python train.py --positions="rope" --attn_scale=0.177 --init="uniform" --init_std_o=0.0 --decay_shape="linear" --dataset="wikipedia_en"
Each number is 128 + 24 x the weight over its row's rms, rounded and kept within 0 to 255. Layers, rows and columns count from 0. The size above them is the row's rms in percent of the matrix's.

# layer 8 MLP gate, 640x224, rms 0.0701, rows 475-495, columns 112-223
size [ 95 100 104 103  96  97  99 105 107  98 107  98  91  89 101  99 109 100 102  95 109]
[[ 94 136 106 118 107 133 120  86 169 106 106 119 144 116 107 132 140 134 175 176 154 150 130 143 119 167 161 135 105 103 132 134 146 145 139 133 128 142 141 101  98 126 140 174 139 120 129 170 138 105 149 129 112 100 135  87 129 172 145 111 112 114 147 111 127 133 148 120 126 162 122 140 171 113 151 142 140 151 123 114 124 129 151 128 124 144 156 107 143 115 163 129 133 113 132 120 150 107 170 177 139 131 145 126 122 157 108 126 149 114  96 118]
 [105 116 184 132 102 134 111 155  96 136 130 138 151 135 133 126 100 139 110 144 130 118 165 105 117 158 103 135 138 145  83 131 113 112 134 130 118 128 115  88 115 124 120 122 109 104 153  91 125 112  97 163 135 160 142 121 174 107  87 107 124  90  53 136 166  96 118 148 114 127 147 117 128 148 138 142 121 139  76 134 114 135 165 131 127 177 114 135 121 135 152 132 152 115 123  92 115 120  98 139 165 163 129 130  83 122 188 139 115 131 147 127]
 [102 155 130 100 129 178 113 116  87 124 145 146 178 148 124 135 145 128 108 168  98 133 143 176 127  91 150 146 145 142 170 152 128  92 108 168 115 115 141  83 132 156 146  95  80 123 142 183 119 156 138 138 102 127  84 131 128 116 162 161 159 147 127 134 121 123  86 137 163 141  85 152 137 124 134 111 118 104 117 152 161  92 146 130  85 145 128 133 116 133  98  82 134 121 143 150 151 129 121 135 110 109 136 160 154 138 140 119 150 121 125 118]
 [127 123 166 115 120 151 105 159 136 150 132 126  88 148 130 103 135 100 120 108 173 138 121 154  82 149 125 130 102 157 142 136 114 109 133 121 115 117 127 122 144 136 111 150 110 134 138 151 125 117 131 127 144 109 142 140 148 134 116 101 119 141 128 123 129 118 105 138 151 117 143 102 137 151 141 159 124 131 131  98 119 137 144 128 137 110  95  88  92 119 131 182 127 179 121  91 154  92 132 123 131 163 150  85 111 138 127 116 168 184 113 102]
 [124 110 126 119 110 141 144 108 123 133  98 116 123 120  99 121 133 158  93 106  86 146 137 118 124 104 128 117 151  90 125 120 169 100 151 157  97 124 148  88 169 118 144 101 143 153 141 152 120 127 104 136  91 132 164 131 122 120 125 105 143  89 131 119 142 166 173 113 123 130  94 133  97 112 152  98 133 128  84 112 162 133 154 127  97 108 124  87 166 115 137 131 135 125 120 148 121 148 151  95 124 134 102 186 133  76 123 164 137 113  55  84]
 [157 121 156 135 146 114 115 134 130 161  86  65 113 132 120 120 121 117 100 152 104 109 168 148 158 115  86 113 141 163 118 147  58 135 116 119 142 102  93 156 147 115 132 118 177 148 140 135 137 117 124 152 118 122 123 142 136 114 191 128  84 124 111 104 113 114 147 140 119 135 108 129 156 107 129  97 107 114 140  92 113 114 138 128 141 151 138 106 134  79 124 141 142 104 124 130 124 146 188 139 122 150 143 160 114 142 126 137 147 103 133 136]
 [146 139 118 115 128  97 124 155 151  80 156 153 117 165 160  98 146 127 117 118 131 138 111 150 106 139 121 137  99  77 111 145 166 149 112 112 136 123 122 145 150 132 125  96  86 157 116 125 122 181 123  92  96 123 113 158 132 126 114 147 107 126 138 142 150  94  79 115 141 133 118 126 166 119 149 140 120 102 129 109 114 142 119 118 152 119 157 139 140 114 134 140 180  70 161 120 117 122 188 116 144  87 138 167 165 167 168  97 162 108 142  68]
 [144 140 143 127 137  99  80 149 102 146 125 160 148 162 130  70  95 124 135 127  93 107 134 159 122 142 115 149 104 160 144  90 147  99 117 132 126 146  99  91 142 130 123 117 173 162 108 108 117 139 120 110 126 139  89  94 156 113 114 117 110 115  99  97 103 102 133 117 109 187 124 127  71 126 125  68 132  98 114 120 153 150 142 118 102 134 128 119 149 129 105 152 155 129 155 122  82 150 107 135 144 134 137  96 153 142 136 134  99 117 110 115]
 [141 134 118 151 100 153 112 130 150 112 112 144 111 143 158 194  61 112 146 162  98 123 156 144 116 126 168 140 109 135 139 154  93 152 130  79 128  99 105 103 118 130 127  88  97 157 129 131 160 158 150 100 101 192 142 112 166 152 161 122 116 102 155 149 190 103 115 140 128 156 146 112 103 154 127 108 131 154  79 110 122  74 137 132 156 111 136 120 111 142  90 142 153 128 144 151 120 102 192 113 128 121 105 131 168 138 132 141 133 123 117 149]
 [148 147 117 113 113 130 147 135 123 162 164  79 107 114 134 120 103 140 162 153 187 154 138 125 133 114 172 142  78 154 115 120 157 111 126 111 118  97 111 150 142 118 165 147 111 154 191 109 107 151 117 112 136 107 141 133 161 173  87 134  99 105 112 116  99 113 146 125 156 121 135 105 131 142 119  99 103 143 183 120 111 119 126 136  94 138  75 115 166 119 169  99 171 164 155 126 113 159 131 137 149 116 172 153 139 112 140 130 122 134 133 116]
 [149 151  99  70 137 136 113 110 108 128 131 136 136  88 101 149 126 149 119 129 129  97 154 142 100 148  93 125 133 105 143 125 168  93 137 129  85 167 158 157 125 125 120 129 114 120 119 119 135 114  82 165 150 138 124 129 108 127 155 132 129 112 157  98 151 142 125 104 134 106  62 121 118 126 120 142 171 112 168  78 163 149 119 122 158 157 146 116  92 158 116 134 133 120 140 130 128 159 173 112 125 119  99 122  74 108 133 168 190  72 146 113]
 [ 98 128 155 115 126 132 129 123 113 113 138 150 128 130 126 110  78 115 124 103 104 130 143 146 150 113 179 139 164 112 127  89 112 188 130 185 103 133 131 130 138 134 141 128 120 158 134 110 123 131  91  73  91 138 125 103 119 122 117 122 130 116 136 107 135  70 169  89 104 106 153 165 119 149 108 130 117 110 117 101 116 149  77 120 109 117 141 154 116 128 119 118 117 138  97 121  99 113 146 151 163 136 117 147 172 105 108 123 121 122  96 175]
 [114 133 148 123 170 149 124 134  83 127  92 121 150 117 154 128 107 116 139 148 115 134 132 156 154 119 125 150  85 134 124 194 134 154  86  96 100 159 104 118 142 138 149 177 117 131 176 181 137 120 118 120 144 145 128 141 138 139 119 143  92 133  96 152 103 127 124 168  87 126 111 125 140 160 115 157 112 126 134  94 166 110 152 149 123 108 171 130 170  99 156 150 142 143 133 154 101 105 118  96 143 141 129 147 120 133 142 181 113 143 173 113]
 [136 142 117 101 140 122 115 112 138 110 161 118 118 137 100 130 164  98 104 163 118  95 146  86 125 114 155 153 169  90 164 162 130 146 139 129 112 120  98 116  97 130 116 116 148 147 134 149 118  65 106 127 134 122 148  92 150 110  98 136 185 104 122 104 169 142 126 107 158 109  99 130 129 109 140 115 114 121 145 104  97 117  78 148 126 141 116 133 170 144 133 147 149 113 120 101 112 144 115 111 149 149 148 127 160 128 149 148 128 123 102 136]
 [118 163 107 129  83 107 130 165 106 138 101 124 156 163 134 130  94 146 139 135  81 151  98 128 119 187 117 115 146 147 132  97 138 153 148 148 113 132 107 131 100 123 117 112 118 136 102 149  85 152 100 133 128 163 141 156 114 159  90 154 173 175 120 133 162 125 118 137 170 114 100 162 157 109 113 104 145  95 129 151 132 168 122  91  86 125 158 133  70 163 128 141 149 117 151 154 140 163 157 152 162 124  90 179 133 158 132 120 144 104 116 105]
 [137  94 100 135  91 126 117 132 108  76 109 113 106 156 106 157 115 106  97  89 137 148 153 144 177 153 139 110 125 116 140  81 125 111 106 143 172 160 149  97 190 140  98 118 133  86 142 124 161 116 127 107 108 117 169 114 141 114 130 115 119 131  93 117 123 121 100 147 152 113 127 127  71 113 135 110 119 143 110 123 146  94  85  86 134 119 116 105 140 155 116 138 135 120 147 163 131 142 118  93 110 139 125  63  97 126 104  90 116 120 151 140]
 [100 106  99 164 123 151  96 167 138 111  61 132 116 148  96 153 128 130 127 121 134 170 158 137 114 115 105 149 118 123 111 121  94 153 140 130 125 151 138 152 130 130 156 162 171 169 114 131 135 159 141 154 123 152  78  90 133 141 142  85 114 122 138  97  88 111 143  99 133 152  97 109 127 114 143 117 112 149 105 128 128  92 191 118 138 155 121 156 141 157 149 137 142  78 121 123 145 120 113 116  97 102 156 136 156 158 109 167 166 153 112 115]
 [ 95  77 130 109 141  74 118 121 114 134 110 126 112 144 142 144  91 157 140 165 139 111 148 140 148 115 162  96  75 138 178  87 118 118 126 147 113 111  88 134 144 160 151  98 144 128 160  84  66 119 129 147  83 120 162  99 151 124  99  89 127 123 129 122 129 123 143 133 131 148 158 140 162 117 115 121 124 120 113 129 138 106 140 101  85 149  78  93 107 145 118  99 157 160 125 156 110 106  85 170 142 136 116 129 127 103 135 156 160 127 130 154]
 [140 107 119 101 138 120 130 160 130 152 118 118 102  89  76 170 117 157  78 135 115 131 161 129 134 150 140 169 107 138 135 134 122 105  90 167 120 116  98 152 121 149 113 135 136 120 155  96 146 139 117 105 153 106 127 130 117 116  93 192 141 147  94 155 144 114 144 157 145 174 124 146 120  90 119 104 118 112  97 141 144 101 128 123 120 100 143 111 115 117  85 125  99 188 114 152 129 103  94 126 121 149 117 158 122 121 144 166 135 133 154 144]
 [125 127 127 123 130  98 131 167 132 122 126 117 146 158 141 133 111 136 128 161  83 129 145 165 120  92 134 142 137 104  97 132 110 115 140 143 154 155 113 127 134 141 178 125 161 140 159  93 123 107  87  81 114 162 128 130 126 120 167 104  80 117 132 178 161 109 127 111  88  80 120 153 108 138 113 144 148 185 118 138 169 107 100 152 114 102 125 137 164  76 106 159 179  72 128 160 158 125 163  85  84 149  69 126 115 126 113 131 144 165  99 149]
 [138 123 124 127 150 174  94 136 165 122 158  98 149 151 163 161 135 145 147  95 169 149 123 161 133  92 117 127  90 160 142 117  98 108 149 143 138 133 105 145 130  98 111 111  92  66 101 157 130 164 159 128 128 112 154 154 121 114 152 146 107 104 130 183 150 111 132 104 183 133 124 135  97 126 144 114 111 111 120  88 120 120 122  99 138 119  87 121 155 129 143 136  99 114 146 104 152  94  99 135 142 149 114 138 136 147 121 147 123 139 101 123]]
# layer 8 MLP up, 640x224, rms 0.0693, rows 475-495, columns 112-223
size [ 92 104  96 100  96  97 103 102  99 100 105 103 106  95  97  97 103 105 101  95 104]
[[ 80 135 157 112 151 181 107 125 132  71 107 119  91 118 135 134 137  97 162  98 133 120 173 136 138 103  57 115 167  92 120 139 142 130 151 166  93 146 125  90 100 134 138  86 152 134 129  93 106  93  86 119 117 143  86 151 107 139 120 124 151 162 109 116 148 137 145 125 136  84 124 137 168 111 131 164 151 199 191  93  90 161 122 118  77 116 110 124 106 147 141 137 107 158 152 107 107 124 147 121 121  83 131 101 153 167 116 108 145 146 112 125]
 [129 130 133 128 110 126 122 170 138 119  87 124 138 105 158 193 158 124 143 125 132 130 106 114  91  94 144  90 123 119 142  87 169 125 125 113 113 123  92 115 154 132 112 108 179 166  87 127 140 144 146 125 123 125 148 147  78 122 137 109 121 151 121 134 160 127 160 116 111  84 142 111 160 167 164 150 108 124 179 139 121 130 116 168 171 106 141 143 154 117 124 146 133 157 133 127 131 123 112 116 131 105 130 148 119 123 146 115 114 145  65 143]
 [110 110  92 171 124  98 146 141 131 105 144  95 124 101 128 124 130 116 142 117 146 127 172 108 116 161 162 103 164  94 131 109 102 154 107 120 110 127 112 110 112 148 124 136 152 175 115 170 164 112 113 138  84 138 168 137 136 126 116 149  82 121 142 141  96 146 133  73 120  74 142 105  91 115 133 124 168 109 131 145 142  94 158 116 158 136 139 102 163 127 144 137 100 121  87 122 124  86 116 106 115 113 147 149 166 110 119 122 127 132 133 134]
 [157 136 149 152  93 111 135 147 113 122 113 128 104  88 143 136 131 128 164 111 136 107 136  91 144  85 110 105 113 141 107 123 151 116 116 103 147 137  95 150 118  94 145 106 148 105 147  82 113 109 123 107 164 119 116 113 183  96 145 178 133 140 119 135 134 136  69 210 129  76 128 120 148 128  92 117 125 144 143 117  97  89 126 121 123  93 143  92 142 149 152 153 146 101 127 133 102 120 133 156 118 112 138 159 157  99 137 142  81 126 102 139]
 [164 108 148 139 122  95 122 146 117 163 113 124 150 126 157 140  92  90 113 134  97 161 130 135 130 114 150 145 165 139 140 114  80  98 134  75 112 116 134 137 160  91 130 179 137 124 132 161  93 143 122 168 126 116 139 130 143 117  97  89 142 157  95 192 123 143 171 132 119 120 157 104 112 130 106 157  97 108  92 131 133 136 162  95 125 142 138 135 101 118 151 149 117 146 143 156 146 134 109 150  93  85 121 147 155  97 148  93 144 102 100 102]
 [122  93 188 128 142 114 162 140 102 101 122 175 123 128 158 114 103 145 125 123 121 121 108 103 135 114 136 141 166 152 150 130 129 105 126 103 129 110 136 151 141 148 112 124 136 114 115  81 159 141  71  96 163 120 151 104 122 108 154 150 131 125 109 119 180 111 112 100  90 117  92 135 173 138 149 147 176 123 111 154 130 120 100 100 129 139  93 168 105 135 132  85  96 122 120 149 100 146 123 121 107 137  82 137 122  77  91 160 139 159  95 140]
 [117 101 163 126 113 149 125 158 121 146 151 149 116 158 135 131 139 106 132 155 138 119 107 118 130 118 101 150 138 132  86 178 106 128 124 109 130 174 109 128  99 176 186 151 159  94 139 123 136  90 139 138 158 117 148 145 145 179 118  99 163 135 128  94 109 156 154 147 115 125 148  98 144 123 110 108 145 104 142 126 136  72  95 147 113 114 142 170  83 141 128 150  60 175 100 102 109 163 117 141  95 163 113 142 135 123 127 119 126 110 133 115]
 [125 189 136 151 109 151 133 114 148 139 136 113 119 110 121 125 159 114 173 138 169 141 115 140 158 121 128 169 104 100 165 138 129 175 133 122 119 122 123 132  96 146 108 133 153 114 126 142 102 118 124  72 125  96 143 147 123 153 124 161 107 150 104 169 184 130  78 115 151 157  95 104 112 114 131 170 113 140 120 130 119 137 134 154 189 131 142 156 113 111 107 138 150 136 108 141 148 116 142 120 145 122  91 183 116 153 125  75 127 113 127 189]
 [121 136 155 166 148  85 121 117 136 117 142 125 113 123 137 160 144 152 139  85 126 134 107 112 108 107  95  75 133 129 149 145  72 116 120 125 148  93 136 143 172 153 140  86  95 123  99 133 144 118 142 114 155 130 121 138 148 106 115 145 103 122 103 153 111 133 150 147 143 128 100 138 102 118 128  92 120 131 126 143 133 117 156 161 126 144  65  59 133 135 133 113 129 118 155 120 127  81  86  66 102 130  83  89 126 111 136 121  98 163  76 148]
 [138 126 124 137 137 138 136 128 124 126 136 144 128 117 139 122 160  90  82 129 119  55 101  93 122 122  83 109 103 121 138 182 160 146 163 143 119 178 187 138 115 160 129 126  82 169  93  98 104 143 138 119 149 113 122 156 129 122 136 179 120 134  95 127 162 150  80 143  90 119 113 138 129 138 113 105 127 122 119 166 132 104 133 119 137 130 154 150  83 152 134 142  74 128  64 130 120 119  91 109 123 185 108 113 131 133 118 127 116 119 117 138]
 [143  89 142 129 151 127 113 166  90 113 107 104 127  81  81 136 130  91 155  94  96 117  93 135 127 134 144 116 130 129 103  73 133 157  83 128 103 105 139 136 108  82 137 147 121 163 122 114 146 133 124 109 150 106  88  85 142 142 137 146  92 115 140 102 167 147 135 156 159 159  82 125 143 126 122 124 116 122 126 118 141 171 132 133 122  94 124 159 136 119 119 120 115 138 145 108 124 124 131 103 117 106 141 122 132  91 117 136 140  86 126 153]
 [139 125 150  95 102 143 129  81 118  98 140 136 117 165 117 146 175 142 109 145 131 120 172 123 118 110 102  92 109 114 156  98 135 140 106 141 113 129 104 143 105 163  99 145 139 152 121 112 109 137  95  96 101 144  86 130 148 148 148 121 134 117 131  91  98 147 162 119  88 135 116 123 170 139 133 135  99 158 100  87 104 119 126 129 146 150 149 121  89 139 149 140 155 167  85 136 137 110 136 132 115 161  74 130 100 149 110  98 134 119 167 128]
 [161 105 158 135 123  89 129 151 135 162  90 142 106 138 127 134 116 144 130 152 121 160 100 111 119 131 122 140 155 143  94 104 112  85 144 132  84 122 145 117  97 100 162 105  67 122 116 124 126 192 158 139 146 172 158 119 118 145 146 139 131 171  90 135 111  98 133 118 141 130 128 137 153 129 140 119 198 118 111 129 143 142 154 148 133 167  96 128 135 176 142  80 122 157 126 128 135 120 132 140 122 118 150 110 111  98  99 131 151  84 122 148]
 [144  70  94 182 148  74 154 116  97 123 141 112 145 136 168 124 115 121 132 131 116  85 120 152 104 126  72 115 102 161 139 105 129 137 127 140 125 170  98 110 152 123  85 164 127 143 117 128 126 162 111 134 115 139 104 108 104 148 132 119 115 142 136 113 136 144 155 185 111 111 134 125 134 142 101 101 116 140 152 117 110 169 165 107 144 129 132 122 133 134 136 131  73 145 145 133  85 139 134 145 149  89 145 116 110 111 101 109 139 150 152 127]
 [126 130  79 121 103 145 134  60 132 111 134 112 127 124  88  76 113 138 130 117 148 164 121 129 115 129 169 148 142 146 130 114 108  91 125 133 110 106 116 160 168 104 168 158 196 103 150 105 148 153 129 127 143 138 128 153 139 192 132 110 127 132 124 166 106 146 133  74  97 113 110 150 118 116 109 131 107 131 114 115 159 114 143 126 128 146 124 142 129 113 120 119 116 112  95 132 135 134 142 111 114 106 116  58 100 141 127 131 113 106 144 135]
 [154 137 117 114 155 134 113 113 114 102  58 131 117 119  87  90 159 118 141 131 130  90 129 149 130 119 144 125 148 117 109 115 140 116 152 152 142 103 121 105 169  80 142 152 100 175 141 123 103  86 135 125 183 110  88 135 158 131 145 124 113 114 123 133 123 126 108 117 111  92 133 135 183 115 141 156 138  98 152 129 116 115 142 134 109 126 119 142 142 124 108 127  94 142 117 135  89 132 154 104 118 152 145 109 121 112 113  92 178 148 115 128]
 [105 172 150 122 117 134 128 116 141  88 122 104 118  84  69 117  94 152  94 138 111 149 133 142 106 148 160  92 109  85  90 137  90 122 142 138 102 104 132 118  95 135  83 180 142 124 154 142 114 127 115 114 194 123 101  82 127 124 131 123 166  95 139 100 137 124 132 122 126 132 138 184 131 132 180 127 112 110 162  79 115 105 128 111 177 122 129 170 162 111 104 135 134 151 134  84 111 132 149 110 112 163 156  94 167 128 125 107 150  92 108 153]
 [ 86 147 127 139 105 146 153 150 137 147 146 168 139 103 193  83 112 117 127  88 128  95 101 110 153 146  82 163  71 154 123 135 109 101 111 147 150 154 155  77 103 150 139  93 135 166 109 124  99 119 112 134 144 134 131 133 145 145  73 145 136  87 151 116  96 145 118 127  82  99 127 179 126 137 125 123 113 144 133 167 143 130  76 119 116 156 110 166 134 126 127 125 127 120 147 123 141 127 148 172 148  91 151 128 107 111 146 131 182 148 112 137]
 [150 139 185  90 148 104  94 132 120  93 124 171 121 103 117 132 144 151  99 159 140 105  96  73 141 118 157 159 139 134  94 148 126  88 135 103 116  96  67 141 143 142 177 145 187 118 161  86 124 107 102 104 116 135 105  96 155 111 114  92 133 121 150 127 134 121  78 117 185 181  87 111  96 121 109 144 171 147 115 125 101 147 114 129 123 132 143  82 131 143 139 113 149 111 106 138 147  95 137  86 130 169 123 128 131 146 121  94 143 119 152 152]
 [131 103  98 101 151 146 134 155 115 198 132 154 139 138 149 131 167  91 145 131 138 130 139 137 153 109 117 145 182 153 120 163  93 107 133 108 151 160 120 152 152 138 145 129 139  79 129 138 115 108 130  87 183 123 118 138 122 126 143  95 150 136 117 127 120 146 121 111 137 107 145 152 138 137 154 137 132 132 183 170 150 114 141 155 104 125 167 156 157  99 156 190  79 148 132 182 154 119 104 100 143 141  87 142  93 114 108 166 130  98 137 146]
 [136 137 135 119 167 180 118 129 186 110 115 117 153 176 155 134 152 114 144 105  95  95 118 143 148 123 107 130 112 134 126 158 124 132 110 143 171  70 142 123 131 169 100 105 133  84  93 112 109  74 151 128 162 101  49 140  93 127 188 125 105 109 139 132 150 132 138 139 104 132  76 118 121 121 132 127 146  99  86 140  94 130 110 134 159 105 127 124 109 107 112 119 103 114 132 153 138 115 155 146 105  99 100 144 137 111 121 136 119 102 141 116]]
# layer 8 MLP down (transposed), 640x224, rms 0.0684, rows 475-494, columns 112-223
size [ 95 101 100 100  94  99 100 102  99  94 105 101 101  91  98 102 107 106 100  92]
[[145 108 135 101 127 104 168  73 136 109 160  73 152 123  65 146 165 160 158 116 133 147 133 145 146  81 164 132 143 156 160 163 128  73 126 145 116 116 119 113 121 157  99 142 141 136 130  99 116 106 159 145 144 149 142 135 129 137 143 140 138 110 114 152 122 130  98 102 131 126 129 109 120 107 127 146 132 111 139 134 137  97 136 141 118 139 138 132 135 174 155  82 164 124 124 105 166 128  90 119 137 160 158  91 108 114 139 132 141  94 127 111]
 [152 113 106 106 106 138 141 136 113 120 142 142 131 139 118 104 132 103 175 116 130 118  97 123 146 173 122 160 131 133 139 133  92 123 132 145 112 110 154 137 161  72 145 178 139 150 129 126 145 106 106 107  99 172 135  87  99 144 109 146 140 128 143 113  59 155 116 129 130 150 171 163 163 128 101 126 146 143 133 108  98 155 180 114 135 135 119 132 118 113 104 161 137 147 137 125 154 147 110 138 129 100 156 170 142 111 117 133 150 145 124 109]
 [138 123 157 123 173 152  90 138 128 104 132 141 146 128  95 104 153 121 144 143 125 130 127 103 134 113  70 148 130 154 155 144 120 156 116  98 120 125 122 148 134 114 127 123  75 141 100 118 159 135 123 116 124 164 130 131 128  90 148 151 122 126 112  96 126 138 132 109 147 130 114  82 141 128 160  95 129 131 143 160  98  89  96 133 121 136 147 144 119 140 119  79 117 113 114 155 162 146 112 108 166 184 137 103 143  95  67 129 138 141 136 136]
 [100 151 169 147 138  93 106 156 151 124 166 124 168 117 126 113 138 101 137 127 114 152 126 161 118 148 111 167 134 119 145  91 126 142 119  95  96 140 171  87 137 120 142 159 111 114 145 143 152 175 138 150 135  92 159 147 102 132 161 128 149 136 101 153 164 154 108 138 114 131 158  93 187  95 134 122 113  95 129 154 136 168  91 148 112 117 144 127 141 123 142 159 156 146 145 162 146 121 169  98 132  95 129 109 156 153 128 108 140 107 103 119]
 [103 126 111 138 153 105 203 145 126 111 126  89  82 106 148 140 118 159 141 113 127 120 124 134 143 177 108 136 129 121 144 148 119 131  93 109 140 138 119 149  74 150 138  97 120 101 155 111 168 132 126 118 109 164 119 119 140 119 162 163 148 141 146  68 107 105 128 142  88 101 137 122 157 160 158 110 146 133 152 109 110  84 116 141  88  99  97 115 151 104 135 111 146 150 125 107 149  98 122 123 163 174 130  69  99 109 113 140 128 137 142 179]
 [139 113 127  91 145  96 111 135 118 143 168 116 157 126 161 129 104 130 103 104 202 135 137 129 140 152 105 177 159 133 134 102 139 131 168 163 160 167  71 124 126 106 146 135 144 125 164 123  80  90 146 125 128 122 161 155 166 139 107 120 134 153 125 123  92 102 145 150 131 142 160 137  68 119 114 105 131 129 107 108 118 164 132 145 175 107 169 111 165 136 153 158 145 132 152 132 123 108 101 120 138 136 144 103 130 141 168 102 134 139 156 121]
 [137 120 118 113 155 113  73 165 114 151 135  94 116  99 135 123 166  75 173 115 146 121  96 134 145 135 182 153 140 124 122 144 128 123 147 120 114 126 143 123 130 111 161 173 128 111 128 116 153 113 139 174 109 116 102 114 134 131 129 133 115 117 134  84  83 146  91 121 156 123 115 171 107 112 137 148 138 117 123 116 112 119 125 156 115  93 107 129  71 143  94 135 149 136 120 132 118 118 124 110 128 155  78 106 100 131 152 131 119 103 131 153]
 [117 139 159 110 173 145  63 173 132 125 109 116 127 144 143 123 115 138 109 151 176 112 186 120 124  99 132 104 108 151 125 125 128 163 114 140 113 143 118 123 130  99 173 135  92 129 103 161 122 157 114 130 134 132 125 143 105  99 127 131 125 118 136 146 115 100 126  96 142 132 139 134 108 136 132 137 127  95 112 138 110 100  94 119 154  98 176 138 109 137 125 128 142 141 101 108  74 113 117 161 133 128 132 114 142 107  90 125 129  91 139 122]
 [177  94 121 153 120 131 136  74 136  86 117 120 102 152  81 119 127 118  94 138 167 126 159 125 172 113 114 126 140 131  71 134 116 151 107 118 160 165 127 143 153 140 134 112 126 110 147 150  93 163 140 173 107  93 108 132 120 124 144 103 141 100 100 120 152 130 162 110  92 127 119 126 119 131 145  87 131 117 118 112  70 116 113  78 131 147 124 131 116 109 136 136 111 127 109 130 164 160 115 126 127 123 142 119 100 168 136 101 148 145 154 134]
 [112 111 128 147 140 140   4 137 125 103 116 129 161 151 160 105 117 150 120  98 132 143 140 105 125 146 168 146 136 142  77 134 122 129 137 144 148 117 142  88 138 117 128 114  94 137 138  87 166 133 107 100 121 141 104 130 150 150  93  71 123 123 149 134 115  97 107  94 123 149 119 124 116 128 108 143 135 121 118 125 135 142 129  99  96 147  53 122  91  99 130 152 158 165 143 119 112 115 146 171 109 162 151 116 131 124 138 104 102 115 135  74]
 [ 99 110  78 116 146 134  95 129 131  99 145 154 138 130 150 112 134 118 148 105 115 125 141 115 136 153 154 120 152 143 114 148 109 130 163 168  84 114 145 122  96 127 128 146 106  99 116 100 127 150 132 147 166 104 102 145 128 159 136 126  90 126 115  78 133 196 187 117 103 119 116 159 151  96 132  86 133 134 156 125 114 163 162 124 101 129 115 118 111 104  94 130 186 135 119 126  85 185 137 139 123 107  91 100 146 103 131  98 116  45 101 118]
 [160 152  95 139 133 121 147 128 125 139 112 110 133 150 141  90 105 161 116  84 133 135 134 135 159 139 144 144 149  96 107 132 144 136 149 102 118 156 143 155 133 137 117 138 132 127 126  73 156 165 147 123 128  95 126 101 129 131 108 139  86 109  99 146 163 171 171  99 138 119 145 108 116 126  78 113 144 124 114 120 107 110 137 103 116 113 130 138 109 137 103 149 113 124 144  73  85 105 165 126 147 118 140 152 209 129 147 151  94 121  91 139]
 [143 139 142 120 116 101 101 133 105 112 149 137 137 161 134 118 137  69 129 136 115 116 144 145 152 128 169 126 123 143 122 140 127 163 117 115 141 163 166 128 112 111 135 130 114 124 130 163 131 133 105 138 130 129 166 134 154 128 149 114 128  92  95 112 178 129 108 100 173 139 134 102 129 156 126 164 134 144 133 104  85 135 125 143 112 116 117 164 160 136 115 164 126 155 140 106 160 117 149 122 104 136 140  96 140 180 144 171 134 148 132 123]
 [109 153 133 114 128 117  34 123 122 135 148 157 144 136  96 125 138 143 122 148 150 129 129  94 127 116 143 133 167 130 167 180 125 119 124 118 147  66 101 167  90 128 132 114  93 149 145 145 142 105 126 119 179 114 113 130 143 101 148 130 181 103 126 156 146  65 133  63 152 123 153 116 149 116 134 132 121 102 116 175 125 124 117 143  87 158 137 118 153 119 116 111 175 120 123 135 160 112 123 109 121 181 143 133 105 132 142 155 118 160 101 137]
 [110  95 117 106 162 116 143 153 121 159 142 107 142 132 152 131 147  68 128 111 113  59 130 152 132 109 127 163 147 121  87 171 145 120 144 116 165 123 152 132  80 128 109 152 114 115 123 120 141 112  98 154 132  99  94 100 103 135 154 145  86 119 152  82 161 139 121 117 152 139 155  96 139 142  98  95 155 148 109 142 126 121 190  89 142 123 127 137 106 119 127 161 131 126 113 120 113  98  79 184 141 145 139 166 108 130 153 128 149 109  97 107]
 [ 99 117 131 148 140 122 110 106 119 144 121 156 120 106 164 109 119 113  93 130  99 133 125 115 103 187 145 120  80 140 161 133 154 177 137 150  92 135 112 147  94 135 145 128 117 107  95 142 111 180 166 132  99 150 100 161 121 114 113 148  99 156  99 162 144 124 134 154 160 153 132 128 149 155 136 138 113 130 111 165 104 102 121 107 120 137 163 111 141 114 137  92 122 134 118 120 124 140  82 107 132 116 122 140 156 202 109 138 118 166 112 116]
 [151 115 126 137  96  81 102  82 127 103 145  97 123 132  81  99 105 181 153 113 110 106 106 130 146 106 125 139 100 151 147 166 108 107  94 121 126 126 131 138 161 114 138  93 180 135  90 151 165 129 146 146 116 143 154 125 120 123 110 130 110 126 132 123 111 102 131 150 128 192 119 172 143 117 119 124 134  97  77  78 126 147 148 103 159 126 125 125  93 105 121 160 131 123  78 144 148 154 155 117 102 115 123 116 167 129 135 123 140 110 131 157]
 [ 84 138 143 165 118 139  42 108 116 123 132 118  80 119 106 133 107 140 134 134 135  98 135 110  88 143 119 100 114 122 108 136 145  90 141 148 118 147 147  83 185 116 108 101 140 136  80 169 122 141 151 161 116 166  98 126 133 149 165 115 106 115 132 148 158 118 124 138 123 118 116 127 150 169 123 122 115  94 128 155 125 139  85 134 129 126 143 130  88 143 135 146 157 115 127 133 156 185 146 135 151 125 147 145 136 134 127 148 147 110 137 114]
 [124 101 152 165 141 165 128 125 147  88 123 115 128 111 128 138 136 109 162 178 142 122 121 118 142 128 128 123  70 138 146  97 151 158  88 111 142 121 122 141 122 123 161  98 140 117  94 146 144 157 156 167 122 119  90 155 112 144 132 148 103 134 169 145 105 108 126 164 117 147 122 157 129 102 120 139 129 127  71 120 112 110 179 119 148 151  77 132 151 102 103 103 141 139  97 137 116 126 148 106 136  63 167 158 119  93 119 148 137 101 141  91]
 [108 114 132 154 124 108 149 114 135 150 135 137 154 144 141 130 141 139 144 161 115 105 114 138 156  90  45 148 129 160 136 115 147 127 150 136 117 152 114 122  97 142 140 141 142 154 113 112 159 159 178 146 138 129 149 154 109 107 115 152 102 121 162  98 137  95 132 100 119  99  62  71 130 104 103 124 124 121  94 142 100  98 144 130 150 160 153 133  82 140 131  92 149 104 128 116 114 107 109 131 126 172 129 150 172 158 158 151 102 105 123 103]]